Part of a small language model's weights.
Size: 12 layers, MLP 768 squared ReLU, vocabulary 8192.
Each number is 128 + 24 x the weight over its row's rms, rounded and kept within 0 to 255. Layers, rows and columns count from 0. Numbers have three digits each. The size before them is the row's rms in percent of the matrix's.

# layer 4 MLP up, 768x192, rms 0.123, rows 290-434, columns 96-191
114:065137169125086145111148112135118109154176149141090096132113141109116175146146125094157122103101168098070132102137113127088145137102124130175182117151117120119145137170146115121123129140142133105127126162164161111118146134178115127147132141161123114119146162121094128123167146103156108125
108:115115111107078136093097139102153109120156122068146124134165146156109150111130145145154167113147141114141103162126113133083135137153084109129120104141138114098114119135141138141158108154118179124104138132129109143133097177164130100167123112140138141136099125131103144109134081107125077083
133:112163147136114159160134172098124149138127101131118116158119147129132152169115128126184117137113157137139128155149089133114155103159112166143145154088113121124170117139144088154166132152125178114174130126114156065129124158175116138164090136151140119126122140147137158113103120097107138137
039:142152128122081145128134130101123106179116146091118092127140106147092135135106127112148125136140147129137133120162081138090162118114114146112151134125103144100144126126119127106168122123135157137140155133154157110114144144140112087107115087133128081126180121100123182127148153117110121117
122:110125117107096169137094134116140092116154107106109139153119101131161153109130174128175161107162139136094112168184126185109159119149126167137101113142130109072141093123140098122131149138159119162149128158115082144147109139122127114147088089140116122106143140105103144162132143154093114130
110:137173172120143121100128124108112098156126132122102133158088132129131151125087181130148153147139168109109112106100103148076132111103123131157146145161129112107168124166117120127155144105117121145156137095098142121140121132159106115151162126137151099122143082120073138103131127151112124130
044:090170140126077127160132134115123102159129137103115139149151139166108154123098148127152109100139138133169121100154097135140142125133132132133171140073123137102156138135124084123138111138153153136153109140121166131117122118172138132142105089129142076113161145116147142119131136129126133144
048:134159152154086128138109159090141128159140122108141157139151106164135151132121151105153137104163162112129120128161103131133153099104078169109124121128088161135149114131153099107152101105108128118146133178119145111105164147131127137120096117147134080128119123109113158141158177106115138108
042:142134170139096140159125131119117145164155130126118171140131126159114144146083117070169165092149148130123112120136106149128153119137128159130137129118115146128142132122139102125141136090159142110163113142125161099117128147146154135136143045159169091122147127126111144150132129127135119118
118:133152115119153115145134189131116121117136170131125099134115133147111188119095115165124113126116135127118145132162146106121125089136158106145120127125093126161135140149099103149164107115124171131137141191112106107131087154112112123130167098112114098171125135076163154174159127120118146105
036:112149113090105118123118132096135143142126138104142112122136130119082130140113137127172123143156137119144093111153122149133134126114133138128160126132117137140189106102140085142142133135121129137162131135109188112121124137172135163129111115135130080117188107091113144119134164078102137139
049:071158123138110162110127157107125107138100129112171151131110115147123144150129160087146137115122138128137121124145110141102121111101103165117212111118107095106151122137151110129157087126129157161163112137111137087082081120148129129117104094125168080120130124116134161103122160113119114106
118:135119128124139099117120141086106107134137153120103161146092129144074140141125164122188129096141084142089129148149105140113156147141117148123136142121096170106095110122127125131147163096170141161164146093135145115132124138121140150134143107111131112134091134095150130148159137124054123089
140:119124112127131123132150167145115131119140137118122154157141084156123139080126094100125149124147123099127197132115127149095109123110096131114127137162091113092157128129147117114136113099134183130136116122109109122122165141138106124177106108127118124182094122120117158124127125150119084121
127:150090152094101100112114158118095139125117127114141160117134105111088146133132103066106127165154085103126111157132153142087111119148127178087120152136070118136115115140148135121131151149133147120100139126114111112125125101129152140106094117143121087095122146060144133120146105094097136107
099:126137116150107148147184161149092159099121130081156123112126134152140121130117152104143162162115153119087132135115148188094153133097128134129177127138157150123090163123163124163176114101154123105164131136114120132145107132147124131156100115146131101152140113124120137181133117144149130103
046:106136127116057109118120154096099134129120113113122181109127119166099135131139146100177127055144111120128126142139096128123173141135104147141146125138093126124148134144122114116115126125140144138152127146126163108133123128155088130121119110136162111125139132110100192133152152131147137096
122:114151122138129119116101140091121104124130134135097133138141070154043166139139135127094108104137130126106088141183085148136193098128112105138161141094085121086145089116108129112137141163146144137149111113106118107136111147182137136130091128117141105128094105124124132155132164122115116112
111:094149151101134143115172140132161129139126094080124123103129118162121109107145172127133093086130092141095142143139140133109163134143117136105149129153106169115133133161104106097114152112153164137176114089129112154126114133132106173100141097107121102194143137083151087143136111141136150107
125:170115117112127126102146116127132105091152129112164133100141110160124131155133157121158076121120144161144145110122150125165108107117083112098143157128092147110122156190138147093164146160105145124151089121163128094094078141150087134131116100155146124103152125078121146117152152109101109077
089:123108142156091087188116163150124072124154160113133134088122091133139122120091148108080113113145106139150112141126158109100134120131101108115117092097099115060090088132089097134142176124148146077104114132150180148139090135159099127094117132094163099104157174106130151134154128122103157099
131:164144124108133116177168135109146153144144134152117140125159117131120137121139149130135105100142181139148158120137093129149143103139098172074139119126118126106170161176110137125124107125102139104122100126097094097185099123160151164102112120180096081106150146098138147135163181104143130166
050:141162174140082087135129135097121105156115126077146134128139122145120155127150162090144138141159131095133100133147113143093152160168117118133164133104134108130122115138135103134105153137135150147137136159125158143122136110137104157099126099134119069124101134087141140119129120106103154108
099:154173132153142156126148142146130124139109124100098133105124130150156114157100173140131113134102121104171085165112159157111128169132131127110158150152156117101117114118115078133172107158125198136109133125120074154125124149193111113153120113129146123063156136110163160152173151098124147118
052:125141146154083126120134169152124119151109119074148114114130104155095118138114160097127123131125151122155115098140122135108139176136101129117135122142105114118120122123125120183144117123122123085126115168128145079125118122144137158139111107138142065140141110118114146124139165106098158089
100:121109131130103147151177162134159161150146156144143128140090147104109147150149143098108104142121139161166099151157117120149131116165113127132152154159089102114150141152130126130123096141136142122127125140119087131142153119122142140150133138179127113104143122098154124181158167151143112088
045:127135154119097094124123130122097123135101120061134144145152075149110136135095122084135143136146116124106116133163089162110173143132151140142174127102098133119151112130145086126134126127127120136148107156106124072109154111159132100131128086136136069133128130123087142139126125128130125098
119:180128106102126144121137176088151100160107173118134164071170137145104116149091141153160096123126131163091123133150118137126136094123114147091163162077118095092168119136092108139106114132128170120129137094102105152160145127137170128100168138095109121080117129105175133136149111132113144139
102:155172132128110097124172152048123111116124107111121129092135155174139124144149172122142149111170122145095167124114134157107182112138128143143159154100147108110141147122131136141148117149103112098151152126112131105161098158167182090086130106156137083108160118105132140112141145145121102162
119:123109131122109121126150091129125125176126087127096130110119151118087115118100114064092114130118085158116120122158124132132126133096081124109197137092090166100128101157129124098119091161159084100118121105111102152125122101113161113107129134111137100123132131130075107146132142117143133137
118:096134157128139132076173184086136090096141124130128147141139135145077133128084157113126123162161090165112126161154106125143147141107112114113141125124104111142122087140134111122141166152133088146156125140121171082176100134135146138125165105113136041117137133079118110161119130125079147134
130:123125126129081108163109149076104108148112130125142175122165144159088109100113156123149132083162142144109117139130116134145121157128126134130133151117141100136171078146147100135146136142131143143133107106086166108126128116147141153147141099103136099132140150119165122177124123112112156105
034:093122146136114110116129136062129146130131131105108142130112119152068122139132173086199151106136136116106121115127138147109166123111079147103166132082102128135140133156148086138139139142135157121153132139157144093125116124168116133126103098141122087130140120121132149134161200092095129094
121:139184134103123127142139147124070141119118139135109146090134145136103093140145107101108103117153121156118168119113116170135149085105143136122134126110084173129159076143117140143132120121085135145134144120081174092118117119161155102115093107113127108146123174091118140088143148127110141162
039:118199111153061158129126160064096128165124120111189132111124110137104102135107147121162132091156133115124125129160107146146135109163123160119173120137103141136127100117120090133124125140106175098143117149127138112155097115149162117136171132121149053124131131135128135163137152126134106123
083:149151088156106108128164171128126127107079115116109142113113117110128147161138146121128129135136156115112116115118146153122126134126156161114118114130112084143106137138149082153133154155140185131160150153116139105116149170148140127154115128138112098146156123137114192121130132123166134073
040:134155164114112132168164139123088124152089115081136108121146117146099115117096175089146128083145130117135110101161087161125151132128128140109159138125099135106148144171115112142156137161140108119139162158100161090132143131115150146133137119123128111137140106121109155121114155117111155114
108:158122113116152122101109186124123157108099138094146123101146159113089158133105120160140074138118126166130159140166113158122098126146094172097107143157111135178136153126124123133136103157123154147124116113168137061106154131110114135118130126132176111134127119109161126117141129102101140134
115:169093144143106126180145156117142151117126174109114114122113133126145099132139171097123101153163135175153152124132120125125140150134086180158133111166119156119116098116148128145146132144139147156114128126103141130138112136167160109103112149154152113124153111087111156119185163104151162116
118:115152109135094163145161107157096107169145097085133143120127169172163144128106148105148147093104144098121060136153103151135142151123088143129162123127159116122165156117109125109174129135164148130113123149114094133112113183165132157138126124141123127136132102133137125180155171153129126066
096:121139128132091147139152165131139113144136155108122136156126158107143112114127187110138110126147114138140138128127099084128129108150173124138151119129100118125108163170141122158148154127156147161157100139142163131172139089151105120131132126124149113125167142072179181148165125149151143115
129:106135152121086119104159162136133128129146176120126117137143104135098129101094160097135125106211109120138100088125119147142136135155097181131159136098108154170160101153129100169137167119129112147132111178105130131120151101123119157162151102149120098058109169105171123135160130107100120128
043:120135139162133131161141132132131111133122137126132189092130087170096141145115166114171124134143139152145127138156056156124145125105107149126156116098128121098113085146159088124129106070145149138154106154103152125144118133167124141113133098134111089110149150111140139141121148120124114131
116:153098166147154137093082183117128101098093127107150095114150141131075178134108117121137116124124082129142147133137125165131129133109074163097111154147095135119126134089099110135143136106138110102126126128147139103096140130098110143135136118115177081140110108114174162109152138118097149135
047:119147122147081153151124157098130123133127135055143148117095086164120139114139179077173139106139124130136103109154124144119164134109121142147148094117116108119177128140134085131153119105137128124158107174122169085083112144150147140136103087140113069112123105117144145160135124100092141097
085:145106137101113128142078118090116087100133123104136101113152116130118116135111118154118143107142141128120112128132124134135162138106110179110145128127158117117109058143081130081117181105117091164111112132144160145066096111153147102142114122109136085157125095114100087080105145111126167151
134:110104145123140120118124198141085124108114100103130164108121118105101146122080101117115069145087112145128162135161103120106116151126095105145124146115107142109106133114133115147165126131150138116106132104102121064142163124125143154110131060150179096099097110081122137156145127125065110126
046:125126112136084111133139131115072123166118115084144154141118117167101147142111142105147122122157132131123136134150074157119151143107122141103180117118131143105172109127129107150149139120117151125167134148114144127109133129142155135125121123128123098144127129115091179152123148116109125144
115:117159140146114092153157152078159107135105124116121127127136107126146115133097135097090152114172123104094129112122142158115176127111130121132157143155134163125196140175122143100143096148118089130097110149147133097141127085110149101137090096172102107103185102129118084123094181115119119130
117:164125109105114154122087147128124136140129141135153125102105113144099162087104127110121139106120120138096123107143084167102120116113101129108153147121105105076151126092153139130138119132089174141119129166151181133132096160167138129137110149175147106104112127119100145149159127116106085128
117:139143139101135087115117177145107143131103121113127111097119096141083111143109136055154101165108154143161092079170172144099142162143101125102141143149110152132118144148122109107166123111128100118107109103151138099122177104133156111131103164111124110150141158097148123139131099137145151128
118:147118176098098120155116140134139135135131151144166150111146126128089145156093114082143109119140131151111119130119106133123125118108150152155155158096104116118168165160128140132101104126128123101178114148120154097146179115106115158092148127149145107186115140091164135133143142104091135147
042:113146160132112143120146123114140140138141125103151155136129120151069141163092134126145121105145138103148123118189107148107194132128121197091126083136082149108159121116118059128133085122139163150147117153133138074130142117135151149117116102130127066103147128134158167131140151101113116127
047:125142135147121145115127137110115130144157132102119108138155124132080136155137179123140115138111149159157134135131104168114173108114106165149177119142125124084137100164130103116149140078112171115122151132138140105088117119181120107119119092122144069102196134100133145130129127112141166140
057:124170135155112110120154169085096086137098113113148148135105117174120175107097150096133119146117151131143093110138112176130177135148098155118155121083111154105153128144143117142172082138124160121128131158089149097118095145175123142120144123121169086114134134097132150151145157113136131110
047:112186147141108112153146133111145141152125150080115123152145128154078140143088156107129117143133134158171098117161119171111180132131115136112144116130113130099139121135133101133132130132142167136154167148114148098103131152158134145121106096128118023120110135092121107125120134094111114104
109:138111158108113108084117151106160099147152153109131113098096109163131156101109143122141122174144131147131143161106137107115134109119115140106138100148093141108096127153091128123125128121151156126160145164115137145052110151117100134162116101127200117156105107117117179140145100128108095088
103:098117123094125104177128143088125113186160117130109180135105177160137137141098114121144125083097144161089127091182125157125126148139062127118152138126132134171149093132131089150184149104133147105087121132134144109116123119151114168154138123117127137114140149114115152131147118093103109155
125:159110134145084108122110144096124159145126139114127104085144131099081124095138137078092126151115160126108085092126124165157188134107122089146175123156145170134124124132115153136120147102147089134125112092121098112092139111128126106129123153190099087147126121107069090117110132103150132138
112:104119160155122114086191149077139061141172143112109135084108100130102129134115146156127144133159117152137131124157126137126157156111090112154156131099117176134169091173122116114118167132108126092118112121140127170110158135137123127109130078105149131122146134113115159100097111119143141140
037:092158170134098125126148155092143127116111154113130122138121087149101150126136177085147142132147115114130151119138130176121186114130121146119123110132146149121109121159130056167164118132167161121138118144114131102107128105176137140127110095132131061101138146112139173136141139131142116116
110:179113140122121161117096149154147124092122140116082136124108100129081173094100143100145111125124135125157147149130114146122137160118128155148126089147070129118144120089158083128157105125143138133139118130145129116149134151107134144099146130133123118150099150102105115111160085094083171113
046:091151192118071149152126164085103098158157121098117131114145125144103130121103127122135127125145128164117090117162096156140117139137081137111198098125107125089160098125121065137138132134155116127118109164132144100128127139196121147135111116124117098121152151119131178142120133073094124129
044:133137154146076135157126112131105096180121145113132163132139099155088160129094186092115144137150118137111110112198106141116173144129105170116141158125140137121121147143143046111136115126120147153138140140123153109114139140132106128123082118126119076128157135119140163158161165145107096118
051:142143125139102138153121172124110116147144104098130152101149108159100159141109153097121144111138131127143109110162111160128142136143093145137149123141092162125161150126144103140157121152100152139128162143117152094094144142182108158132114117170147072097157126061116144188123184119149120119
061:134115153130097151130104148119114111146125118113152148153146127150081163130116117119151105136119109165129140150169099134134167127100126116105137112109087132124121136140125100135135100111129131109123108194123123151117145098124121120113130090112147052127165124105111148126159113125118142139
113:100136140129100154150144170127123133140122159122101105126140103124133091137125142116135106111125108156155141152149150124071164124107082168108166132104098137076131105105108093127165140151136166089131095140128172124137120082168092131093118130110182107153159137106134128121143131112125135115
110:137114131126143118121117151094120127170126113128154162076150110162109162155139119140120117162137145149108148125151128175108170142118072138128132121105108142124150132115109145088140096089122176121138127104103130138094115145113169091119141093126113087123156094111102091108094143110122154163
130:145146147075136102085107190137126111143105167097121141089091127150086154146093118155136111086163130127123144133171121117112164150108109077159118108124135128154127113094109127131131146080147163154140143147137108112098114153150130149143126073145107054160090167110154115169139128097124134142
140:157118117131145091119121133137147133122113155105103121103173145119101154142092152125162097146137152149106185103152130178094100151135105146130131102169072154142130129170132123119155120146075165111156120149135125095122127124155112144141140132170166103148127160102114171139148161098124144154
121:142128117105104087120110122124140090135128162126124147144141129133082169114097160143191110104144130167077117146131105154142127096177159150129144120108119135120121087137145134134124115114116144148147131135070162132156144157126147124139155113155131118098159137128156177115180134113125129133
047:124165140128107151138136124098116157124123108080130156115146124176101140134133133095143114121156143116157114129168101147132143131104119155090181132147100120118181090140151077144151103116115188119143127155122159115112158150126113099104122098113158045087141132110104140150135166111125153125
105:107109131157115097116144113096124106177104091150110165152127075127133117143096089112130121113120135106076088125088110131124120130116098151128177167069110138066098129152122099117142107139156109149131143092137153120140157116134154108120131132112138100143156090130064143131082156110112160101
134:145119157145099120110107126100130139131152138138115098095146144118119134068133152125135130120129136101093135122162111124163144159088096121103165124143144177127097107184121119096095079140107123117130127152141144145079090142093103149123127145160095098148127098127157153162135155105123144083
148:113146104111148169118146140119156126139123124115122110115147101105098134116103149156122085108115139112145152122163122168098115196138094152101117140124064154132130116151132139092153112158170102152108094110139126104102159145114090144143110143125192113146097120109119158121135132121101116139
109:084119117165122115135107124085166136164099081114092141159137121155059142137126114110126114110140114154122110151117109124106166128119127198131148136129074122090118131136111117122147086129153127132165124132135122117181084134140120114142143114139141091148159134109106158099165196160077158148
113:109098177115097140109073148128145085124154123127139087161115107129128171154085142095131168156162150081133117110109120167138136116125148124155137158089116128115107127167176147146139139115132090151146140175108155134111113123118102171148101081176117121105118097118096131159151137136121136120
112:142158098128139090095146127138124157147141181095157152112127159124122133164139101154159147116115166154167145119165114150076128127107114157118154089149100136121115114144114096114124142136128148146104139125099155114090136113150103171139116136147148106168146122125085166127102123129098103129
135:098151157153138068119122185128091139130132165110137134145150154115133123128119128076112126158162121107082090131128135125151159128098131139133150177152110170106102143109110129096131089145134124127093157164156089123111175131115143132168122093139130081159102096074125106125120136150113159146
113:120142104149108125139127108132140098208141168102105131133170115124142146096149168146067106094183130124154118108166125129130175101124133130142156102143103103129111123131119107136103150123146115126154108149167126135143123124145095145126139127151119096123137142098151120125177170110107137140
111:109126144100150132123131156135105121152152073120104103124133099135122160125139139076108113143107115124124145150152113140117127123148102118139135139089078143082087133106117114115145132135144174114153133128161147145130143104132136100134088129125122121126164134110140133083169116125097120148
125:088189154097082127109133113130093092125140104141151171112093070117119116125128127097098094082109130131134095111156115145136177105134067183150116139113137144126133128129156113123139122146151146097147153113126170116107159115143155156136135114088125093152158083144110116126128133130116176126
109:115124153158107131154138120127127132127080124123154128159111102112079155152101133131147087151140074142138097123157108179135140103125149109114156129098106113145134136138178134116141134129168128111172114126107173112122162099119083176109103096193127102126113112122123165183129156112113146120
125:152110140164092117157148153048081096122119172121159132121153121132112127142104149133118122126130108157119115132134124174116157117127118138126192150103102153117141103155175131107138136124121106093117131125122156093147149095110126144091155081129111103106120118119119167153100156100084157107
131:152124103137141143099139155124127098135108129098144134114142117147128130106144104073132109113179096138124109141127118166112171140113133138137100202135123137115135160136096118139179107129144148127115143154126108133123127142168156128087147138144157097145164157134110150179075136137173154166
118:107150110150096118135071152122117118114114145127126139092165109139136148146125103093168150110103165109115075075147107122147134127096134096147140135138119141108177127153147113126140105161113173116110129127140154135100108127139163139128111104116115112126163140095143130095160158124154123127
117:093192097137109157143150154089104129151148131095140145096165106149145131126122166136139110091111165118105091143128134116116131180152050106137122117127151110095186089092151139109140139153141161085128145116066122112111145150142139137151126140159115119123165134140131088173145150105140141119
102:130129122104145121090126108130132065179183119095138143103103090158127136105140130179109145084149128133131149145149105121111146148134081142123141092130140112137115155135086123112122127119163210132140108138100147148068098163160092113176157117121101120154138120149101160153122110104133116103
116:138137139151136108092129166155117127143096095146107140148120162128108159151093179110189151167118099138105089134145124149116152150153099131088168149138128125100150075124172092121133136119130147090145152101083149116136155109134148088138154129167175096133157115124086126111139143123105135121
121:133126080104131103096126133118116141100103114120148124144152123133126113102122157106127083092104141133184120091162167147148118095100069124129131097145164114135130133088091146115140085105157130165102117089143142171123123090129142123083138145114128106145139166120122113120156126128134183172
121:097145125118105159124108139101125107097124088076147116138143097164095159085131138116117143088157144102123128173163080127163199159142106104103151140084077127136164119154161158092129165143100109126099116111125104143155148117106133123115123075134121122086116106106112121131107135115149140150
044:102134151125100134119152137086110128153116136096113158106137098142101110108072137085129135172145172129116113110161126137116167114131122142109170098121122159109171131132120086142155115142149140136133126129103148090140121148171122130116123077180172095143139141055103176190108156106130131141
132:137136108107127164132145166137142134141131150131142136124123128150116124115103137127102096137167149135098158124168135120078154100100107128111112099163131124129145138144118111128137108134147136098116094131151137118142086130163143144095106129152168098140143120114136121158147139111144137092
109:121120167113105161156145117115135154137101133120111142130075082137124130142105120125125144138114164091084093126138131130111175121111089115127136163138119132133185105142151126136126117118140124090096143163117122115120174074142128107122132100134122123111129146127045131159118157122162155122
115:116113130118113161125141151105122140094076134172189127158146126132120116167119099145102088109145131146118122119146118131140156155148107100110155126126121125129148129147163128149121118144125149115173123096101134081150112094153112095106205131129090115134163149089108100091113130104110144181
104:112110126111068124120133146168176137134130105123167084105171143119101134145120164089162076121091116128113118126135142161115127130166083098139146122120114157109141126110115128118160132130125078114131088157113154124116107147165080157114091142145102128120125152082148100145161110134115140159
136:130138165136091095105164179119112125069132154123131119109153124123113156100099145134145126097170098156144106142109114127133124148143082107149133116111090126114144135170114112156137173122134140107138108155109146126112173101153139145139178129128129107122127153102150146121160082104122090104
041:147152137152077136137132175118120114134108108093105139145127135133096172148100120114135134099168157118087128140164080151113113149122109141156169148112092128124158103109137112116159126149140140152155123162126158118110136111137129134106129089157121079124126106121145143138120150091140125122
045:112136161133102121139112150063128122184157110089123136125118126154111142109124109113140131116111128129115120130140098157108124164122095121107214133130106115091134108146137150139119138124142127117193174121108149111096138149160130129117115112157093090141153123111129141166148149092125141105
108:109182148108148139118118171142091146104136132102129117105147139118121106139116157110125154164139090138142134104145090137114134106150125107121179131092162106111123083137157116149109089183083139078119145108100102128131127125103127112169127095112153105145132116125125128113143163126139112157
107:127110158157111098141132167142103142178130083145154167123120142126065122105121190083139111105148108173078129176133097133129130149158134153133166125113094181135137120126169140150111128118106111142147116157104126149150156146113103145150140124167155105116158179114125109177127156130100157138
111:119111151121149100113085167144144096158112131118162088129135134119115166180071105135117142133111117166117171152119103165109115122103093158107151161123104135067098133104096102129146107111128110128120121120122132093138153114131174126119124125113179080157127123101106143144126146112118130149
044:105168163141118156152136128126092155132140113100159123119141120155128160152051130119134108114165125141115110107166119112101176136139146162166141099102111130135127128126129094127140116102120125114132133141126159099107110099139113159132120123166107107116129107103113158175136156108133160136
047:069176179129111104150096131104119134120113124108128148134141111135114144149128155102162136101123105096162093123162128153138162129121093135156129133121109157087139119153156141116142114116118159137134126138117172142122119128159147168105131078129127081126133104131115179165148134119121131134
118:106088111156117121159142108121134152154099162116107136123131108151100141103148130115110140087146094143109162100160145124104169171135086110102104126109102103120120113105119123117119155133149138096074110125141105147148114115101136137101136087142094107121152123128090132149139149115080126130
118:108137115146098096164179155098116137178128167109109158146133120132130152141155102077117123137126139119059116098140127136117179125124114108142140131145122094126129115103123128116156134135162132079125131151098148122124082104191112154149132175117107119134178104111117119163068160133154142128
044:108164139138127130137132156127120121119171148101127146142123102154092144148083172135150140091122142129130127139145098169104183147118106147110143134138110149097143123127151112147169112138116152131168164131101141129106151125179114122170100123129143099138094126102168161156140157140134136101
045:131177144122098129104132131087104108142120105108117153116120106148082143154082156103153137127137109126118141125126096142104143105121118154119156137154139131126122108125125120112160113140152184133138118147146132103095126128136126145136123086134125066136137113123130192142140149114120162112
128:143131143133164183116144125135130148139111088114144152129128101155170115116153124089166132144123137158156130103151148134110109157128101101117151130113075133112125103173127108091163089115143112138179167136108107124107139148129155111138136097126157120161138137083129133137109126152101128137
123:148163136136132087152111195140174098173109104088115113154119120178119137093051196090164166150121149139113152145136128113094144135119097142155121108122108137126139153131115147117138134153156143131116144201124124133104126117130136132160086091143153100124135119122102118124108144126087120125
126:183119125178136168109113090124131112149114096132121176131160143113099131067147097112115137146178131188136107144143128137144107163180111115104154092146131163086110115128126093137100099109110099080140120161116116152098144082133145138130075117103132109105140131108110137113144121108161133147
123:102098144155143137156124143120133133101106142139097104156114159130079164097068141104103148155130122143088144091157139153144120136096164112115119139143099129155158124123152113104124166095150090086138129128112123120158111146114111135131128121127161131124140137105144125140169136114126123145
121:120131110128067144099089135139110126146142107079125118086121120116100105058136130115098118131174136114124075132158169162136151127154128111114113133139089159115150105178132136092142145162161093144094158085133106124109131151142104137168120146154118130151148162138108121134148103111124138093
036:096147118150033110118121156096098110140127105121100146134151141139102132147120154108154108151158169125130083112100078154172132091130108162117191139129101143123131141131171122107149135085125127125161086145108135078141143132117122129094148098166138087125124148082127139154121114127106100128
124:125128100138119106155163121150126112143143112130097154134167105136118160093131124133166115163144119134085117143118096147117109110151129121173177146145072123140163107149173113138151157157128114124122107109118097140086107119083133090134100127120135115136118131103118135124185152126092134148
050:107144152148129122148115149122102128157127120096137143164126126130139123146119174135142135104171136130116125138170089150115153150161144140131160085122139141128115099122155111135158101128151123127112145150121123099136132135154110158101068119131156054123169137114129166165116149117131111130
130:109124078120133099139133168137111150126122125120152162136131110166154138139114148132142112085121147146138146112139127151102125145086119127122123143114115116113169142154096130114160112153124170126143094151144126147127088167173200125171150107110118092150164126065105113136119127141082152125
113:120128162116143104071127165122140141146084142127153104151123087134105105159109117123131129114141120122166113124146159128145129139118108150109096082162107152137119131134114132151153089161158138122149097138143160125114171131158116110144117157137171086102153153098140113163180155145128140115
125:111108103108102135113150149098114133117115107119085140135184142149065124158175111122151115108149098172141138141159108150130192176130129123133150141130067156094171091114156103111116131118133129161193123096077131137148126113113158114145133062114130089106141131096110123116156157145119156112
123:163120083120136086140112128123178114117146093144149109088169113132130134099099115139110108128151106140103148123138124151115140099154112115121109138117113129062111084118140150097162130136145129069123170138111164116130094131134169118080134085147149096138144123109102148147140152127111162144
047:135118146135085134127130126116117075119124120108144166130132099174117158129102171119139131121152111154106120135180052186104147129141107146149164116137124154108124131117124111117113158152127134134139130143111151109106114115142103149143120102116123077124123094066163212136133116098131119122
101:131135148143104171156153166143157085167120162114145167159124111121146103112112094085155122154157114116158136115150159148100135097099110135170146134115120074085131125115143123107140120105131156144136123191099083139142122159152157137128150067106156115131165099121110162131109091134124117106
125:123124140143128205109144143085129162129085113104130091119125134136116154152148135096093141112119128140132126105137148139106107111114127144151141106135104123078077128165135108150176104136103109147123136122129129121113139110148109130085140129124142103152144152068126079146111123137194148176
044:127132143120090157142134140125117122128121116106132126154124130169104151125100118099153143100165161123142115102135101166104135141157086114138183119124089129096139120151138070112122136171131134143129114111113152098129114132139118121136126110156121079144141103130121167159105114117134132107
119:137152154101142115102153170137112094118149141141160149137150134123126147154121137133116122105194082121153137106136121099142136127086111123061126123134115124109166129167121117120124121155149101127135117135123110077121115110159128105125142128145128104078207092078134142116113142141134150120
104:131134138089151107158109139151156145129113147107114117156142105134117141140105152079168091136120126101122153120150166149106133142096156124095152170119080112125128165141162122093140118110148104124132093131110117070105095109142141150118090072155143113111099118122151133117108140123133166122
039:110162145143113124186120140064098121124121101109112163118118118155099145145118183112125179126159151121139093130171100117112149125129134162134169109119125140126136116134144113118165135110118140142186127161109166109093131113134117115123120129113156136113161138088107162193122123120145127118
044:116137126137116129126115138089127100161089154092143180139123099152137159123124147094139137127143120107117064102136081152122160149117121144137191119124121124104145100139137091145135116136152156132170121115091145096137139136112115127118099085130162070138146151090116194182115137114090140139
120:129126133173105147116156161127101150106106126113141136109146148139141121119103117096145089129141124146127149149156147136111118131135121122135173120161103160124103154127127149122181089089133103125114121151127109089113118109157146088107148105160094100135131129088108121137141143138149163146
136:104146113179064162146129116122119137159097137143154177123130133113100106115107143105134137105127156133124138107140135178146150161123107119143143135129096120111136137150154115147166146101126141098130117126093176070112147068166098128091047132107127108127147120119139144178145153111098146107
116:129174147138137095115132154136092141129160126150130111127095108101128160101108148104165145141154100095113129156146125153114160116167164127109140138135151149100161127148144121090128166112126180117134182154113120116092183127144158090150168133116180095130127094093116181110115124122141143128
114:153136101143069123142170118142122129116134091118102135160133101144115102130135112113131096092129156171167161133195074123106101101119107113156156175135149126112128091115131116143113102115105106089087118129153160110101163118147128107140144130128152087111144103115105133099128141136125119127
048:115165150119114152135099135070116104152114129113100116129116082144114154138088181080124157122136142077126096115129093146116168098134123102123152129121119117112133094134153124137144126116126169114096126174100122096095122163139112116179111125178150079115180109100121137137122128126113156119
054:127110158132101140133112137091099138130156135078132104119149080178060147158104115081156131136161162143138128124139123130124153145113123146115166150118103120089129061142150115140150127112152152127124091107114148093125131125138129144136101115137133051131133113105130141123152147106147145117
112:118148139116140089102112142148127117132109151105143130093119130172084167153130102140147121102146111136081130126100151130130113152131096116110109093157097140097125133153130138125141118119111129140123094193146176151080138157130105129179155097126118096160100115132153172107117104115118096138
103:126112167134116102131106143084155115130145126086148120136150153110119092102136127126126107129136086153106084139121152123117138128118090128159178131078124180131132117142125146111130110107139078142134101106144113125131127060101144115112101115120136026151100126112099136096150111092096155137
115:137131134104111112131081179161112104146143124079131132097133143136120170142109123110139142147114123106133109096162095112098121122118140098143115114137083116137132126196145118138136156135149145131114097148122108115107119142097110108152106083115104108100139057123124146167142113146124124129
122:163122116119133132146128132151101155126106162164179137138159156114112149142140132092139068092119150156160143112164107107127116131161084157108127093118137147132177112111115149146114145134089127139097114111129138103133103086140134085069128151130105083180161197113127132143117150120121131156
090:167129131172129144166152162162145063132122156093121114094178133124119136094109140117089163147128153115150135076158133136123129125112136116149137103143132124139091124176168138162145107114118162114114087191131152095131080132176135154100096137149133099108170168104150143118187130139160128104
045:086175149132100126106138142146134131151138144110132157135119124140103135095123134108142139116168101120136109145132098148118138152140119138092155141115100157097141133125144105139168121141148152129119137167104133077126132137140152135111084057145126039111133123119132156140146156128137117112
115:137198116135155099169124143133146100152110110108144131133102103116113166095120151164131119087088122133138140146164150146068140101145125182091126174091061121150155135141121133127124096118131150140132134151135134102157091144129107147130151124102117113132144106117143154150129129130102135083
112:134133105098131092106131126069105166115153118133141139139116122155123182180155163119132112124115104138143124098146127159132154124132110106158106103115128127121117159135123085116161123117143140127137074158121112117102113160090169105116100134127146108115139144145148134122110133151171110119
039:114203181129107131130133147092102146143138131112132120114167120132121125130089142124139110081124130123138128140141109125107148114117133134120136151129146132095136086177133104114134137129134150156174150130134143141102132133178140147172129116135136100131100097120079140183090136125093145112
099:128137127155097094105100140157138122097133122112121154127096118133107162086151158120134161107125144155136124125149075151147149117123110078107113147111079118117110122101164109119176117097128126149134138123162159142118129139163169072126137123086104092153152127150124136127117141105127093116
127:087128139117144123153091143145116138129103165116093131113147097138064135163137097120138132134111150113109187134138103162097158147114119122144146152134095147087137126139123134132155176101156103100150111098111138085094150094131109143165130082127170117151168130102112134148129153150101168156